config.yaml
activation: "swiglu"
positions: "rope"
bias: "none"
extras: ["local attention windows", "paired heads", "shifted keys", "value embeddings", "hashed n-gram embeddings", "a smear gate", "learned residual scales", "capped logits"]
init_std_qkv: 0.0238
init_std_up: 0.0238
optimizer: "muon_variant"
warmup_steps: 25
schedule: "wsd"
final_lr_fraction: 0.0
seq_len: 512
Each number is 500 + 40 x the weight over its row's rms, rounded and kept within 0 to 999. Layers, rows and columns count from 0. Numbers have three digits each. The size before them is the row's rms in percent of the matrix's.

# layer 9 MLP up, 2048x512, rms 0.244, rows 320-334, columns 448-511
093:498475431500440504491541514530491461532492459500410506470508482566514444565466491451546464505551419436463543465476496482573506465478487499458481471488456544536505500494485557504579515493494564
102:427540535507424558533425412508527501464552552540498512489512533588541505478462419554453489483540510526435484510459548476540526488533411518484502498530474506580452513447494553425494517430504539
099:490497535526455494500477523476495482475508543505473599462492510430492471515547510485509535513527470438564476462417524504447489487545543462566540470494510440505477458570488445522548464424468555
099:528505523558476562509539486428480517429553563530530576460491503492439467478521527513465471492572519513474460460509491473539544511495510491512503571478569510465461535503481509426485495509493449
104:540514532432482472452578523489484491519535513482531503521514426472462494455539544475528554473513526528548453488497466546508494487512566523449504472461551591485455552583562485567518472517441497
097:481468505496516501503611478519492437472553536547501498534515528498547496514461534491532478448491583475557495504484461460473522433541380480440553499541476550543427562595435479468498630471439508
097:521482506460467553549466465444441499495476510548527444445486511496504457500526482547502515502451486587527482444530509492519426503508514494525464481511451521538459509462555511482523399542466528
098:392472548490401515558541503521536500505450500562505489510498521510506469522512519464546481404506538497473537567484471489472454596407500459547518469493508417551477516560527478436457509515493436
099:445466556462538525527527547549502526469556550601485512450532476520595565478464514486443493520456496450521468547487475502506504533564444518449415573529509530567400549483474442479441499516561468
100:494477502481438473469505455434515482469494458525468467551528499495525527567472489464512459472520504487597489429527488513467545474520524445432479486591524465456505532513505504507548470489479488
094:526482470483566552472495536546459502442485539523527430502493562490484422499475508446532504508566501446482548496548423509474501503530495457477520522560433535448468594499440494473407533497455558
092:499487538437517465547456496500470492541574534492494467487441549464472500496455489475428576441514498538396471495466462462499559410449505483490542468505549443485542549477470475491398484495542460
100:510468458500485480434482436585486441442438512485456487502467469507487475524397541508495484469529485484453467530490464520481534479474543483432432485503521517549453427497433476428499492502582431
099:426414481535502488490489446517515544578559536419497420511482456509427477482555567548541516464569492481524555463555507451508482496507520473466527491468493456451536459509537474538456476500470503
105:499535522549442448543497550589531481522493521429527457478441460551462557516474520572460461564548461491491522502528477510504480561486528500513455503456474509471526562452480545511514502525504488
# layer 9 MLP down (transposed), 2048x512, rms 0.237, rows 320-333, columns 448-511
102:558497445573494495471541572546471502486455466568507452492509579494545469501502512499503436527474493502424495527488451525481487499510497517506456539482456515506497489516496445563469466487507549
108:539500512509454533470442477479490487506509544540508498511515510571571524515500477439530501500495422556532404527456552517527652526467486451467532527496492493521516508521462570564471521494435534
102:467518512494484452521581461444568555466562525575443555468533515481546502515514576503551483484490509465499456518555480449559498603499569425501514404472417459397480537491514535476548521564448455
102:489530465563528470502522541450508508441556450477484499533529426525528471480515578494547539431493548415568469527509503449531491433512565489473540559481496509429454506507534570515536466512518474
100:453487543463515556396487602479464493557469468569483496459505504510455452464526537395566455505453542503561508522579442507453485509556518479496489513529484541472463478520543466487462437540502566
089:509539478505486465487437505525463469485475491470549471481510470459446579534515578491534506559498472520478518524462530484499480559455473525489447488543443513497465452508504562482462482505482417
099:530474440537505489577559546521481523461433477521428534486384494472517470440552536492535488500484482463498477527496497488465491544502567573491500488565537475493467482427513499517496517529489494
095:488499496533489489459455506542486525523473504553522424467491470474510513549488495450440541466487413497527459451530483524506473581527491503444456515529510533520492536559555551495439587441423522
093:578427468499523437536453493532490511549523529501516527458585518471452514486542537459466461550532459523525534521469509427457536519482478450569510478480533532466521525439485557459497484485509461
100:472500438473486499517467496512477498501586473561549481568597523451462525463576386489428482466440457498542497470483522571535489472507492571481482512450575452524543563479469505482547483508468492
095:495558447539469493529542497481471492535505442484532482526501502523532474516549519525504475486491474431528472529455509518517488554521505492414499470518512526477512480491503478536460474485494570
099:471475523494463476513470552499510608545569528521505522466483521420528573595535540541492537497378531526434460485470431501446560510441519578520529463458571504451451499499447493444449554512536545
100:491495495531513472454504480480433500585443436498536476546438439513575500504431472472534422482518437483555478529522500485512459491518618500462549492517453521521424524497507513500464541536521475
105:535529498513481594555439523507437525524560514418530488563489526557446454428461457475519499520538506456414546474560446455470483510458447546533496502494507470432498482481504473554528557548457515
# layer 9 MLP gate, 2048x512, rms 0.23, rows 321-334, columns 448-511
105:446509507487419479489470500449470457486468483407500468514485491427497503509465509532560480475379453492553513559551511481463539502545505535501476511547482496567422513501459536459521527580571513
101:518445504509465496513521516520486540515477476518509529493409493488477454531551433416549501534479543524578445491573483540524519478548496511561503455403552438455554531529455574509561482556490463
100:410532524513494504452455493519527471468454528465435485488533540530453576495511486485493524500495456498481480502377512527491543513380507489539469490537559558494484520592498423497532482480579492
104:471511506506467512512487569501549474536507472593513493438506456473518505446524491499511550571504546476442481430511453521488499491523489467473479522469458574555532463468500521528468507478502562
098:525517489476497498458506493524534496439518505508479482478473503495481504419424496477533505443507492447413469482503508447512424495585446438432503522457491558517505502547435574431491519470465557
098:517525496426434471523469492571465503553470483486547534552452440503499476555531529470543528542499590505478390520560513461548487572513458547532532524520529522479444517438515479434506462499503484
098:485492508541442440486450508519485528533491512496511538491514543487489488517523576490446585479527466593508545479550504498504517549521501502522489510551511427513484471428425519449461467510519487
100:535529448427514514478528505529527487438583485554439430486454464536487495511512473503487542515481486525445512433485509516494480461508531487439471539432485460553406536486489507521480535465455588
100:513476411512503441498507458484476489473473535511536531486477565552541477456569499506444528517471442527521503540458578505458515473460534504427537578514475531502461527476506499469474524426414501
096:535415616456447479478470511454553497447549455532473550473454459507559528514540434468535446426548551459446416545539478504511575531439516440467489470484470490504523566495541423497481486460541470
101:502523561489478444537523519442423516520560517458538552528518515426457483512551527484454519438522479513504492523527575515582430553493554528484478435515501522550544562409556440463543539517464573
096:461518520535564513520506436551540531491527481434522429516537465497421445451541502468471503504475509457544469576558495478437472522487482482413512555561485521481472452550498489493603527494545476
100:478471461537532486494493515472511541480518450510429476492518474544520534473498499410504403523479445493431565483459541491412501559485516507555466514426472517504482549415553555527500476488508450
101:486485521587502478532518493524529498484486497461491458481540438499444501502540523482523517529588479504513503466517483489484472457551513496490491566419489499560490486493466456493492490512550472